python train.py --n_layer=9 --norm_place="pre" --rope_base=14300.0 --lr=0.00463 --grad_clip=0.5 --batch_tokens=262144 --doc_mask=true --train_tokens=1296000000
Each number is 128 + 24 x the weight over its row's rms, rounded and kept within 0 to 255. Layers, rows and columns count from 0. The size above them is the row's rms in percent of the matrix's.

# layer 3 MLP up, 896x384, rms 0.158, rows 301-324, columns 96-191
size [103 112 101  96  98 101  90 105 103  98  93  83 104 105 102  87 103  98  96 102 101  97 101 109]
[[ 93 111 144 144 149 125 153 139 106  99 109 140 140 125  75 105  90 130  77  83 153 124 178 128 126 109 125 163 134 118 128  96 105 110 181 156 117  68 126  96 113 133 126 137 134 139 122  94 115 151 169 145  96 105 108 130 149 138 148 145 119 126 173 112 107 104 128 165 113 140 127 176  99 121 126 124 109 129 141 101 115 148 138 113 123 140 118 173 121 130 112 115 139 179  93 156]
 [150 170 116  78  85 137 102 153 156 138 146 132 104 136 109 137  85 124 128 106 111 115 156 115 148 110 126 147 140 157 105 110 163 142 105 141 121 131 156 120 104  97 124 157 158 129  96 131 130 155 119  99 121 127 169  84 104 101 132 131 153 109 145 134 142 129 142 135 120  99 123 146 125 125 146 156 110 158 108 158 145 139 152  97 100 117 127 117 159 114  62 133 128  83 108  95]
 [117 158 133 131  99 138 151 122 153 131 129 116  92  87  87 103 113 160 140 112 135 119 107 119 121 128 115 135  89 141 126 179 129 128  89 123 118 146 115 136 141 106 106 193 142 160 143 104 162 124 114  86 151 145 152 152 126 105 123 126 147 139 109  72  92 141  96 138 113 119 154 153 173 106 163 162  90 162 121 143 136 121  88 123 124  99 131 146 156 136 147 118 138 111 133 141]
 [102 120 157  95 135 130 122 139 161 127 133 126  90 129 155 141 170 139 137 132 131 126 113 109 106 148 130 129 126 115 124 172 108 134 147 135 136 144 131  83 155 165 156 146 137 167 131  53 100 112 137 131  83 121 140 107  92 124 151 171 145 135  96 154 130 171  79 108 140 154  81  71 111 145 115 128 121 113 139 160 133 120 130 125 186 127 119 126 140 101  97 161 148  97 134 154]
 [131 125  91 118 125 134 175 108 144 139 129  94 132 101 126 154 135 123 117 108 122 145 138 120 101 112 117  86 124 158 135 149 108 126 155 125 106 104 116 172 119 134 133 136 140 162 133 113  92 120 140 104 102 130  97 101 164 102 196 114 115 126 110 203 111 106 115 118 175 132  93 135 134 131 143 133 106 150 128 117 107 105 149 108  98 127 117 133 119 114 123 159 126 177 135 141]
 [106 147 129 161 139  94  89 132  90 105 115  92 119 142 125 116 123 111 159  89 126 133 130 102 125 134 118 132 123 121 113 139 130  91 117 174 109 187 128 107 144 129 108 158 105 123 135 154 144  87 131 143 158 118 130 133 110 150  94 110  99 131 124 127  74 105 124 159 153 123 111 134  76 159 130 139  97  99 129 189 120 156 131 128 133 154 150  86 131 131 144 111 121 108 143 123]
 [117 165 165 145 113 133 114 118 104 173 152  92 132 135 151  92  87  81 111  82 119  72 125 159 123  98 131 135 150 145 122  65 135 162  87 143 115 101 116 157 135 158 113 156 149 124 128 164 126 158 148 122 100  77 151 124 118 143 145 170 125 123 129 143 160 124 129 137  83 112 108 100 111 148 121  95 180 121 150 142 168 142 169 107 142  94 112 132  88 175 124 128  96 162 145 100]
 [122  82 121 131 156 154  78 139  94 123 168 136 127 118 148 108 109 121 122 178 135 108 131 164 156 140 100 143 104 127 153 150  98 139 117 116 149 155 100 159 109 117 140 132 158 135 176 122 168 152  75 207 106 139 161  95 111 140 121 101 138 132 109 121 139 120 161 139 119 124  95 124 134 116 156  95 178 169 118  68 137  95  83  89 104 141 122 122 148 151 158 142 138 150 111 150]
 [155  80 131 140  72 132 118 161 161 128  99 112 119 134 155 102 120 131 146 136 147 104 154 144 146 118 162 136 118 124  99 155 148  97  82 161 118  94 165 139 134 119 107 137 183 118  97 159 114 173 133 124 100 128 146 126 141 125 171 121 123  81 111 163 107 109 113 232 127 146 138 100 135 120 101 137 141 115 136 154  86 168 103 169  81 187 117 151 118  96 136 107 148 134 108 143]
 [121 140  90 161 102 145 143 106 142 172 139  80 112 127 101 140  92 113 186 101 128 147  95 145 169 113 158 137 185 134 137 144 143 134  98 167 100  58 120 136 146 130  93 122 103 129 141 134 135 142 128 115 141  84 111 118 120 134 158 128 119 136 113 129 154 142 185  96 122 114 116  86  90 123 138 138 134 129 143 137 172  93 114 166  95 107 136  99 133 150 132 140 151 136 129 180]
 [113 196  79 110 119 146 144 140 161 155 154 118 130 135 159 130 105 142 123 146 144 149 181 109 122 108 146 144 112 167 127 109 145 107 103 129 153 117 136 117 112  54 152 116 134 104 149 129 165 124 127 140 111 124 126 122 114 117 113 141 146 166 146 134 118  99 111 150 146 130 140 114 112 130 117 127 121 160 138 116 135 156 144 142 152 122 116 118 137 116  97 137 163 199 118  91]
 [150  62 133  84 114 114 134 146 125 158 120 123 136 147 114 168 124 124  84 152 146 151 148 125  79 116 118 139 106  72 156 155 113 154 107 119 156  91 126 127 118 106 151 121 129 134 105 133 154 110 113 121  97  99 143 134 115 112 137 139 146 140 149 117 101  83 138 116 122 126 107 147 134 150 144 129 128 172 131 170 120 124 135 130 136 111 117 150 158 117 148 131 135 140 104  71]
 [108 109 168 138  73 127 130 131 101 112  80 110 132 115 116 141 178 139 150 116 100 137 150 124 116 132 132 148  87 115 100 126 147 101 142 117 146 159 124 134 137 114 111 152 129 106 132  95 160 114 156 103 118 124 157 159 143 126  62 132 142 151 151  72 150 170 147 100 123 118 112 120 157 137 113 104 128  61 145 154 120 174 154 126 116 134 133 120 124 146 130  93 125 130 150 144]
 [105 166 128 159 140 106 139 127 129 176 153 162 144 123 145 112 100 125 121 145 112  99 181 173 132 118 127 114 128 115 143 117 130 135 171 123 154 162 101 135 142 120 123 142 137 107  58 154 129 145 181 127 159 170 130 127 153 146 133 153 133 134 101 192  98 111 130 126 123 130 130 119 118 143  90 163 142 118 113 108 124 118 102 157 140 199 115 107 115 158 135  87  71 160 126 116]
 [133 109 112 154 111 140 173 152 157 123 147 125 142 143 154  95 117  98 135 102 108 166 153  97 144 132 133 131 197 138 143  96 146  96  79 139  89 147 112 107 133 113 139  83  94 100 171 121 138 100 133 153 187 186 115 131 115 129  91 111 125 159 150  99 101 135 144 127 125 164 140 150 126 120 112 119  71 115 137 124 154 125 120 157  94 123 111 149 135 112 106 110 129 124 119 170]
 [110 140 115 107 160 164 129 102 113 114 130  98 166 145 174 131 173 143 194 127 128 165 133  94 121  87 117 130 141 128 126 127 165 155 155 128 105  94 109  89 112 107 110 170 110 106 120 124  94 127 129 105 123 110 117 107 129 123 135 121 138 140 164 121 122  96 139 153 111 119 141 184 119 151 132 120 173 108  75 124 158 114  96 146 106 166 123 134 159 117 195 113 100 116 101 119]
 [139 139 103  74 155 118 129 124 166 158  98 116 104 166  89 153  96 106 148 140 117 199 107 117 141  64 122 176 147 113 138 116 149  87 168 121 111 107 146 122 119 137 154 159 155 135 117 125 103 107 167 122 164 105  95 140 136  99 121 129 115 136 138 140  79 135 150 144 143 129  85 154 123 126 102 139  91  67 157 150 104 132  92 117 122 130 150 118 115 109 132 102 127 161 131 100]
 [150  70 134 175  93 165 160 155 123  93 173 117 143 151 176 131 119 155 134 123 157 143 141 125 145 129 135 128 132 141 138 127 179 145 135 147 148 156 105 140 113 133 129 133 120 101 103  90 141 101 141 145 147 152 144 118  81 141 162 128 117 148 167 146 128 178 149 130 110 131 167 141 109 142 154 102 158  72 103 130 126 101 131 174 149 106 181 101 125 133 126 117  93 108 120 124]
 [115 138 113 190 143 103 123 103 135 127 162 139 131 109 127  99 137 114 127 134 133 138 131 148 135  94 110  96 133 145 115 130 188 114 160 155 184 125 148 141 144 126 145  78 121 124 125 120 145 130 125 101  96 111 154 103 106 112 139 173 122  89 156 168  82 108 145 145 126 118 152 108 106 138 183 107 101 100 126 145  99 113 108 101 146 106 116 153 114 120 132 149 126 113 132 115]
 [156 150 115 178 136 114 125 179 123 116  95 140  59 116 129 122  97 117 158 146 119 116 164 136 108  94 138 127 136 140 136 112 143 131 158 146 129 137 142 151 146 139 149 109 124 157 119 160 112 145 122 133 112 128  95 103 119  90 138 121 101 118 151  95 157 132 153 114 147 122 138 128 145 125 150 145  71 107 103 130 126 182 119 125 139 157 114 161 153 142 118 110  84 105 136 129]
 [125 151 103 108 133 126 141 130 173 124 109 121 101 113 102 101 153 142 135  71  91  75  76 113 138 165  97 124 131 153 152 106 157 164 130 141 146 144 164 112 120 142 109  93 113 143 122 153 122 131 126 158 153 115 162 123  95 167 103 149 116 119 154 157 122 142 114 125 153 112 149 144 125 126 110 128 102 145  90 128  92 162 110 121 151 122 177 165 150 169 143 138 130 142 112 117]
 [117 108 133 157 102 127 120 129 111 140  95 124 107 129 140 122 100 131 137 129 138 111 146 109 121 114  79 110 144  86 152 150 174 133 117 135 152 154  87 123 102 158 121 113 144 115 119 137  93 143 131 130 130  96 138 162 102 108 113  74 108  99 122 107 135  89 150 116 161 110 117 159 132 104 112 112 170 136 143 124 111 142  77 149  93 150  88 101 107 128 122 115 140 120 183 110]
 [146  91 141  74 104 137 145 106 129 116 140 141 136 113 101  96 144 134 143 128 124 165 148  94 147  87 173 106  77 122 156 133 107 126 134 118 167 110 143 146  96 112 153 126 120 168 153 134 134 157 144 139 103 118 118 139 129 122 158 110 146 152 147  97 164 124 104 155 116 141 144 105 116 116 118 155 141 109 118 174 127 108 103 125 135 106 131 173 155 138 159 165  93 132 129  99]
 [139 108 125 109 151 144 125 161 120 133 134 115 105 164 171 157 117 141 144 139  99 100 149  95 129 109 125 109 159 131  76 118 126 149 107 141 112 141 102 165  95 102 139  92 159 148 120 125 116 114 151 128 164  60 126 115 103 149  94 150 104 124 145 137 152 171 125 102 119 152  70 117 109 123 108 102 188  97 137 149 120 165 102 151 135 114 117 115 109 131 135 107 107 149 159 157]]
# layer 3 MLP down (transposed), 896x384, rms 0.15, rows 301-324, columns 96-191
size [ 99  97  94 102  97  98  92 103 106 101  97  97 111 106  99  97  94  91  99 107 100 100 100  98]
[[151 119 126 117 118 110  68 105  96 116 172 130 115 158 126 101 127 133 158 106  70 150 131  92 123  75 152 145 134  99 153 123 163 140 147  91 107 191 109 110 133 139 128 126 158 101 114 131 113  91 105 106 118 126 131 157 129 151 137 151  86 109 106 103  82 141 141 149 161 127 124 122 138 147 120 134  96  94 147 110 122  97 102 100 161 103  79 137 145 118 164 179 150  84 129  78]
 [ 99 142 118  91 129 128 122 121 135 154 105 139 130 101 115 145 129 115 196 167  92 130  94 120 125 128 116  98 156 146 150 122 152 104 121 114  80 146 132 144 123 144 101 131 123 119 159 143 105 123 142 151 112  97 153 124 150 156  98  88 117 111 146 118 120 123 144 161 123 128 127 145 139 105 139 131 118 156  98 108 138 147 177  87 154  82 144 151 116  57 127 150 140  77 164 172]
 [ 93 109 137 143 127 128 102 155  98 126 145 148 117 167 120 186 118 111 129 136 140  83 124 157 152 144  97 187 119 164 141 142 118 134 132 161 106 107 118 123 115 130 110 171 190 119 152  78 143 133 130  74 133 108 139 110 122 162 207 111 149 105 125  65 131 156 123 132 139 111 117 141 127 156 106 183 108 145 116 125  82  87  88 110 144  83 161 179  91 129 170 129 191 100 129 132]
 [129 108 152 129 116 131 142 149 114 139 170 134 127 145  71 118 102  90  94 102 140 106 101 164 142 121 121 142  99 136 110 146 133 108 109  85 106 112 104 125 126 147 115 132  87 160 114 146 125 158  96 128 162 126 121 133 156 143  84 123 100 127 123 107 148 105 146 110 129 131 153 144 129 106 117 152 134 152 113 135  89 147 110 118 125 161  98 173 130 151 161 120 106 160 147 141]
 [ 88 122 139 124 111 141 129  89 116 132 122  73 127 148 146 121 102 159 131 136 149 141 155 139 158 130 170 113 150 167 153 113 100 118 120 151 124 107 144 121 128 127  83  94 130 122 150  94 123 134 113 134 116 112 125 140 149 147 128  87 110 144 112 138 129 152 106 116 151 124 123 102 136  91 161 107 143  63 125 163 104 177  79 115  94 120 128 131  94 114 128 114 170 131 170 160]
 [108 116  97 130 128 100 136 123 144 138 125  84 168 128 153 140 122 100  92 101 174 116 124 145 109 101 130 180 143 102 101 158 140 154 162 150 139 143 136 176 160  89 123 156 116 177 125 131 119 107 126  95 106 118 104 145 111 102 141 146 123 157 154  85 123 112 153 128 125 118 103 123  94 142 122 183 131  79 146 114 189 115 141 151 143 135 157 161  97 138 125 121  75 168 140 154]
 [144 149  83 107 160 104 150 162 100 166 119 127 128 128  83 134 121 117 126  73 106 157 102 136 115 117 112 130 122 133 146 120 149 123  89 113 123 134 125 107 150 144 124 119 135 126 124 100 130 112 106 145 150 156 100 137 116  98 146 172 166 125 136 141 169 175 158 112 147 104 123 165  80 114 117 109 141 175  76 165 133 121 116 132 141 133 121  99 133 124 158 146 110  95 129 124]
 [104 133 107 116 132 128 175 134 153 162  95  88 151  99 138 120 152 127 109 125  70 119 112 121 143 158 164 123 122 133 118 107 127 119 143 130 129 132 182  80 123 122 135  94 103 146 103 134 129 130 112 151 154 132 130  97 150 103 175 155 119 104 146  97  98 107 121 158 130 131  47 122 115 152 143 149 119  89  88 142 117 152 123 162 138 152 127 121 116 130  82 161 122 129 103 147]
 [134 101 158 135 117 116 167 146 174  93  93 114  97 139 132 122  93 145 142 147 141 106 109 127 121 140 125 125 156 159  99 144 128 148  99 125 103  91 122 140 120 184 133  80 143 121 171 111  93 148 124  90  80 125 126 154 138 113  71 142 180 110 130 139 160 109 114 127 141 192 104 142 110 114 134 121 143 101 115 120  91  76 166 110 148 156 128 100  64 145 141 119  85 155 135 132]
 [101 125 130  95 141 147 152 107 118 132 101 179 123 142 137 131 140 129 105  99  91  97 115  94 143 142 138  96 155 114 161 111 105 170 151 140 116 149 100 104 132  93 133 121 102 201 131 175 106 129 107 158  97 126 124 176 157 151  83 153 130 121 141 178 140 116 130 129 134 143 133 124 143 138 118 140 112  95 108 128 141 108 123 191 179 150 155 125 121 114 152 128 132 107 112 123]
 [117 145 113 155 120 158 118 138 140 149 169 103 132 153 163 149 156 144 127 177 150 116 134 111 125 121 149 118 106 159 109 148 152 148 131 144 131 129 138 110 143  87 127 180 116 107 141 124 130 129 130 145  86 116 121 141 128 131 122 111 180 158 126 129 137 146 136 151 118 125 130 106 105 184 111 161 122 118 122  89 100 153 137 129 146  79 122 148 124 122 110 106 146 116 125 130]
 [126 101 128 123 106 121 115 149 113 158 130 105 146 120 104 138 138 106 117 133 109 124 152 109 135 100 159  83 138 133 153 138 139 135 144 124 106 127 124 154 101  81 143 144  90 142 122 139 193  70 126  95 125 147 162 124 131 150 113 126 120 181 118  98 115 115 115 157  95 161 116 186 122 128 168 138 137  73 157 157 115 102 155 108 108 145 138 120 152 177 147 175 137 102 130 175]
 [191  97 114 131 130 106 171 107 135  87 129 113 170 141 158 104 146 139 120  80 114 126  57 109 133  80 146 115 160 165 135 121 178 140  98 114 148 148 164 157  99 113 111 149 142 142 119 126 142 112 114  99 122 108 146 130  99 152  65  98 132  81 133 139 150 188 149 134 132  87 123 107  89 152 145 117 117 132 176 160 112 146 127 106 149 118 135  98 142 125 158 151 130 145 118  98]
 [130 129 150 102 150 138 129 144 140 119 118 107 149 168 135 126 158 137 148 102 141 160 154 138 105 150 172 141 141  92 120 100 113 148 103 145 144 123 133 114 144 135 127 135  84 125  94 162 135 138 162 147  61  96 133 106  99 162 105  75 112 113  84 175 140  91 131 101  88 122 115 117 175 130 126 137 128 118 149 124  92 104  99 118  97 100 109 139 121 119 132 133 111 122 131 166]
 [156 124 101 147 110 151 151 153 141 127 161 141 105 116 111 135 127 109 126 131 137 129 144  88 120 116 105 168 143 103 148 103 154 139 109 148 123 129 111 179 138 135 145 126 150 143 161 110 122 137 140 103 126 134  82 118 156 143 129 154 137 111 114 108  78 172 135 119 141 126 172 147 118 122 117 107 130 109 152 138 135  79 152 151 163 119 138  87 129 106 126  94 109 152 132 170]
 [101 135 135 129 123 119 113 201 129 185  93 135 128 169 157  91 176 147 171 111 136 134 139 118 117 143 136  91 112  94 146 159 123 132 117 144 141 119 160 148 141 145 117 116 143 144  91 142 148 139  90 154 175 155 118 125  87 100 142 163 150 125 154 108 151 143 107 101 124 134 125 166 117 112 141 124 133 148 183 136 153 123 140 106  85 117 137 126 144 132 166 124 150 179 146 133]
 [120 145 158  76  82 116 119 156 148 152 120 120 117 113 176 167 144 100  95 173 107 145 190 191 122 107 139 110 113 100 120 165 137 136 117 117 131 105  81 136 156 127 170 127 128 163 120 138  72 138 151 116 150 147 103 187 147 113  98 127 108 118 145 142 137 102  99 149 135 134 137  92 130 161 163 132 118 124 100 138  95 140 125 175 139 113 121 110 118 164 129  92 114 120 150 102]
 [ 98 116 151 107 129 131 126 143 134 117 115 142 122 121 122 102 131  99 132 147 101 133 113 116 109 145 113 122 148 158 134 122 131 100  68 139 153 106 140 135 148 140  94 144 117 120 148 171 123 139 143 123 151 121 122  52  94 107 102 176 136 108 102 128 135 133 112 122 139 101 142 134 166  78 137 132 126 198 172 110 143 124 169  75 144 157 139 164 142 145 146 166 106 138 114 114]
 [130 116 119 138 105 129 112 147 138 141 118 123 127  92 130 155 123 128  97  91 128 134 117 150  91 105 143 127 117 143 123 135 130 181 113 141 138  92 107 138 136  87 137 130 138 114 139 156  68 115 125 135 117  72 131  80 137 136 105 115 148 110 137 108 147 157  88 146 100 124 183 135 151 146 107  85 149 127 152 111 126  92 123  99 131  90 135 108 146 127 107 125  92 121 129 186]
 [167 143 140 128 136 100 117 142 155 116 136 154  95 109 106 119 134 139 129 130 140 127 104 133 132 149 166 125 121 104 152  94 119 180 133 133 139 118 154 119 132 171 140  98 157 154 118 194 167 113 145 161 135 161  99 122 134 140 163 116 153 147 129 114 146 122 105 156 150 148 131 138  72 133 105 138  94 128 144  92 151 161 142 171  97  87 152 150 155 163 164 123 102 158 149 160]
 [141 142 128  98 128 127 100 173 189 121 127 102 139 115  98 129 138 144 126 139 114 131 113 122 130 148  83 131 118 122 105 115  81 131 174 143 167  87  85  95 100 116 100  95 112 128 120 146 133 127 124 169 136  98 150 140  86 134 102 164 109 104 135 147 121 162 148 149 129 135 150 127 125 158 123 114 103 144 136 106  82 138 132 122 151 135 151 120 142 119 158 132 157 115 143 164]
 [143 122 137 140 120 146 111  89 140 130 136 175 151  95  99 171 128 152  61 117 120 142 136 116 162  90 150 175 106 154 128 164 124 132 103  94 128 139 108 120 130 144 105 115  98 102 114 121 162 136 153 141 155 165  91 139 132 122 109 119 143 190 106 114  74 157  83 118 158 136 139 145 120 148 153 123 139 158  84 111 119 110 133 103 118 126 107 135  98 116 119 102 130 132 135  77]
 [120 108 166 131 133 167 152 111 147 139 117 142 156 128 150 102 150 154  88 151 137 122 128 109 140 158 123 120  51 114 208  79 111 144 122 157 152 133 127 103 105 111 147 131 119 145 160 127 153 141 134 129 125 167 118 122 126 136 130 132 159 153 133 105  95 140 139  84  81 154 106 114  77 159 163 103 105 137 163 104 112 116 114 141 141 125 146 168 114 108 135 187  57 121 142 134]
 [114 147 102 116 161 164 159 144 136 111 170 132 127 110 146 174 140 151  99 141 106 133 174  99 121 134  97 156 139 138 127  96 127 137 148 141 127 143 115 152 112 133 118 116  90 151  96 150 146 153 149 151 125 151 160 168 100 135 116 157 118 140 114 105 104 138 108  98 111 157 136 106 155 149 147 157 140 132 119 131 148 164 135 152  93 105 132 116 118 143 159  79  86 121 173 113]]
# layer 3 MLP gate, 896x384, rms 0.154, rows 302-325, columns 96-191
size [103 107  88 104 104  92 116 108  99  97  95 105  99 101  90 106  97 105 109  96 105  94 110  94]
[[ 76 144  99 161 121 108 138 129 119 157 112 143 105 127 111  94 140 137 134 153 121  65 131 133 101 116 154 138 202 102  97  90 114  91 119 169 105 151 139  72 121 155 135 111 153 103 158 130 128 103  92 125  91 110 169 121 116 135 117 137 146 154 103 121 142 144 145 156  98 119 133 160 157  95 109 111 131 141 151 135 130 137 157 136 125 100 105 112 137 109 151  94 130 144 173 152]
 [170 118 143 147 130 123 132 115 156 133 143 124 109 154 114 141 158 112 134 125  85 136 122 141 125 103 103  88 154 102 128  69 130 137 109 109 139 125 144 135  90 131 133  90 110 126 136 163 131 146 129 180 134 144  93 133 131 133 115 161 140 141 139 134 139 108 101 115 139 122  82 149 129 142 176  97 116  93 141 156 157 141 193 158 112 138 130  97 132  91 113 161 113 126 126 120]
 [ 84 100 130 109 181 159 121 147 122 153 131 166 121 134 146 149 128 125 102 150 149 154 127 106 130  98  71  74 154  82 126 111 109 107 141 114 137 113 118 161 115 147  94 125 142  93 109 134 134 120 115 132 144 122 109 156 149 105 124 154 140 149 102 124 127 104 118 122 112 147  88 130 156 119 157 115 127  97 140  88 116 120 122 151 116 139 171 147 103 146 162 140 130 149 151 127]
 [ 84 141 105 135 163 118 113 123 152 146 142 133 157  52 156 119 139 137 156 143 137 160 168  81 108 111 123 181 166 138 139 123  98 103 125 135 129  88  91  87 142 137  96 157 110 167 159 121 107 122 138 122 115 143 145 104 178  91 117  98 120 103 161 135 137 140 148 145 158  81 102 173 140 141 141 147 135  90 133 151 154 119 151 126  95 125 157 167 118 127 140 117 139 139 166 131]
 [ 91 143 125 110 105 163 189 158 157 138  99 143 128 116 125 127 101 104 136 101  99 119  95 120  98 129 130 140 172 111 122 169 119 120 105 142 135 113 115 145 126 122 137 107 123 136 100 112 131 120  68 123 103 126 160 134 121  70 136 157 153 109 122 101 134 109 127 102 118 119 126  99 156 125 160 156 168 139 101 102 165 148 105 146 150 123 121 173 132 122 120 110 108 160 145 163]
 [104 136 138 121 148 116 110  77 111 129 147 122  97 111 133 147 125 141 117 140 103 141 155 142 105  89 169 141 150  86 161 131  99 139  90 134 141 120 114 115 148 155  83 155 145 127 135 129  96 167 160 108 125 143 147 141  78 151 155 103 146  90 171 112 135 155 129  91 153 142 107 111 135 146  96  83 181 116  86 115 130 113 131 121 187 108 106 119 139 154 160 134  82 137 140 160]
 [123 122  95 106  76 165 141 121 116 165 136 110 148 132 155 110 139 122  93 126 161 111 108 124 104 124 151  96 143 136 124  76 106 118 106 125 116 132 101 116 132 163  84  94  96 124 111  92  85 166 136 106 126 108 149 103 147 121 154 152 149 132 105 165 133 120 109 124 137 133 114 105 130 128 146 119 167 106 118 118 116 135 158 194 155 143 119 163 140 123 116 117 105 143 133 136]
 [ 72 185  76 129 167 118 136 119 111 111  77 114 131 122  96 148 123 134 137 132 125 121 161 119  97  99 151 103 111 149 129 129 131 130 144 110 154 153 108 112 131 103 145 146  92 146 116 154 125 135 139  73 139  94 104  63 129 130  89 133 122 148 112 132 116 154 135  60 127 121 136 155 145 121 127 112 126 109 162 103 140 143 124 131 138 103  86 130  93 114 165 169 104 130 115 171]
 [120 152 160 101 149 106 144 118 147  53 142 104 162 129 177 139 107 158 121 127 131 125 143 146  89 167  85 102 141 131 107 106 153 135 110 111 149  89 174 135  95  61 132 137 145 158 109  74 105 113 140 120 126 141 131 138 135 114 144 115 119 136 141 119 130 173 145 118 116 104 122  77  91 143 137 126 127 153 151 133 101 130 167 112 132 156 121 157 148 171 143 158 105 104 132  91]
 [128 131 164 133 139 119 145  75 120 112  64 118  82 107  78 142  70 126 121  89 129 128  80 121 178  79 110 111 122 105 140  93 129 121  88 123 134 141 149 126 129 114 134 135 138 142 156 124 144  77  88 149 151 140 148 103 142 104 144 146 122  73 104 105 150 131  76 116 132 146 136 174 130 105 140 135 158 135 134 141 151 144 122 123 106 122 134  92 175 111 166 123 136 143 118 157]
 [165 201 144 167 139 120 123 116 109  96 111 152 123 106 156 112 115 157 152 110 151 125 114 139 122  98  94 146 107 101 106 134 159 115 137 139 139 128 138  73 157 158  94 127 158 122 142 110  82 173 122 147  97 112 109 122 111  96 132 131 114 105 113 141 130 159 124 104 140 100 154  95 103 126 121 157 122 101 112  73 139 117 115 127 124 114 117 115 121  87 118  91 133 142 121 118]
 [127 108 146 139 117 134 118 102 100 121 108 158  85 156 116 145 133 126 136 160 109 144  99  98  70 112 137 144 126 174 136 141 122 147 146 109  72 127 164 132 136 116 134 119 167 142 161 120 159 119 150 155 104 127 104 127 168  99 123 103 111 139  98 132 118 150 137 129 136 124 139 147 116 122 135 131 149  94 163 129 124 135 142 136 110 103 127 107 134 131 155 120  83 138 145 109]
 [109 154 107 122 140 139 129 107 104 120 103  97 134 151 139 157 142  98 120 114 151 156 113  80 121 145 118 118 148 148 102  99 103 124 116 101 147 114 115 147  89 122 163 110 131 130 160 102  96 126 133 151 122 136 130 123 156  75 136 144  80 132 159 102 140 125 105 126 138 111 123 101  84 148 172 158 109 103 104 104 154 165 169 115 153 128 119 131 158 124 156 136 140 130 102 123]
 [117 123 161 138 150 128 166 142 114 112 167  95 119 127 111 125 145 155  77 137 114 146  98 163 106 127 149 116 156 108 108 170 109 138 143 126 164 126  92 128 116 112 133 144 157 125 143 105 136 139 149 133 130  98 112 131  67 145 107 151 142 103 136 110 142 118 140 128 115 177 125 127 121 152 115 118 148 107 125  95  92 145 133 111 145  85 171 114 123 140 129 101 166 139  79 101]
 [142 109 145  83 125 143 103 123 104 108 105 114 148 137 156 134 145 133 147 120 107 129 119 148 161 108 171 166 126 164  94 139 112 149 115 155 125 147  96 121  82 104 136 130 138 137 145 123 110 134 149 153 128 105 120 144 164 131  87 110 115  94 171 101 132 128 140 148 147 148 143 107 162 113 113 107 149  96 144 140  77 119 128 105  96 122  74 112  75 144 128 121 131  97 163 139]
 [128 120 146  88 168  93  78 138 163 118 118 148  96 110 139 216 103 120 125 147 122 120 132 148 132 100 102 163 131 137 104 114 155 102 140 129 127  83  96 110 117 119 141 122 141  96 118 103 103 104 137 124 179 136 102 140  94 100 172 142 104 133 144 146 134 103 136 143 106 107  91 131 146 109  72 140 105 128 127 132 112 120 113 127 110 151 162 133 157 121 143 151 141 141 110 115]
 [ 86  93 155 133 140 102  83  73 126 141 117 102 181  87 127 144 153  79 152 130 108 141 148 160  97 120 133 146 150 122 113 137  91 120 154 102 178 104 111 113 113 141 189 135 122 112 173 144 118 152 105 130  92  92 130 149 150 115 167 150  99 140 125 120 110  73 123 129 130 125 124 138  99 122 130 117 141 113 112  80 104  92 119 141 113 135 107 126  89 160  90 160 132 166 134 117]
 [113 147 116 135 127  95 103 161  97  95 155 130 140 136 147 109 123  94  95 110  91  76 140 143 125 154 125 119 144 136 152 165 122 135 109 121 164 102 140 103  99 154 132 126 105  92  89 170 165  98 154 110 155 141 124 131 153 106 102  77  96 123 126 121 156 148  84 201  92  87 140 136 129  95 105 168 101  96 150 108 148 161 143 113 145 103 127 165 114 150 181  75  67 152 116 150]
 [101 127 151 116 119 139 187  79  98 162 119 143 121 141 135 106 149 137 136 105  93 104 135 123 144 179 124 117  67 102 102 126 116 142 122 129 122 147 162  88 108 161 162 136 162 115 158 123 165 133 110 123 103 115 128 108 115 134 176 131 108 138 102 119  97  91 125 148 122 148 120 140 124 132  94 115 129 120 121 144 106 126 120 112 150 106 112 125 126 131 120 149 147 136 167 142]
 [122 116 133 131 152 147 127 115 130 118 143 139 122 131 133 127 114  98 132  98 137  63 136 115 127 154 108 135 106 138 153  53 111 105 156 158 122 138 135 130 133 110 123 147 136 171 144 126 121 130 130  98 173 163 164 143  88 145 106 104 105 129 151  98  94 131 111 134 103 122 149 148 132 136 138  86 154 134 148 124 145 160 111  95 158 103 139 109 144 125 107 159  91 137 134 149]
 [158 109 107  90 123 135 149 171 108 158 134 116 151 180 178  90 102 110 134 123 126  87 146 108  89 144 131 131 136 120 100 137 132 128 148 146 137 104 156 181 140  94 134 123 158 147 112 106 120 141 121 111  95  87 156 147 104 123 120 131 120 110 149 122 124 125 153 144 100  99 142 167 143 133 176 152 107 108 214 122 125 108 114 164 165  99 110 158 145 146 127 157  65 130 147 104]
 [100 139 127 125 141 101  70 129 117 108 107 138 158  95 125  72 122 102 141 140  94 162 132 144 121 129 115  98 145 173  90 143 166  70 165  95 131 135 117 159 130 126 111 142 146  94 102 141 121  92 131 143 119 146 117 115 125 135 102 162  98 122 104 158 122 102 106 146 145 169 160 141 120 111 119 144 138 130  99  84 128 173  86 161 141 126 116 111 130 153 130 114 159 146 100 113]
 [167 174 129 120 123 121 146 137 160 102 133 132 116 129 117 134 131 126  89 119 117 112 103  94 150 118 141 117 142 114 129  99 108 136 127 127 167  91 151 121 160 108 131  85  55 148 139 138 118  91 163 111 131 174 130 119  81  88 165 153 165 138 105 120 132 144 151 109 122 160 105 118 125 129  94 142 132 155  58 126 149 121  90 138 110 122 163 105 127 132 192 106 130 115  83 118]
 [111 101 109 142 104 103 126 134 167 156 102 124 125 125  94 127 146 133 162 131 144 105 150 144 137 108 123 144 162 143 144 137 110 132  73 132 109 163 202 109 141 123 156 120 140 112 106 163 112 130 126  90 145 128 162 129 110 179 141 106 134 124 141 147 108 112 131  87 152 134 127 154 102  86 126 133 134 144 177 103 123 176 129 156 130 109 100 150 136  91 129 111  99 145 136  98]]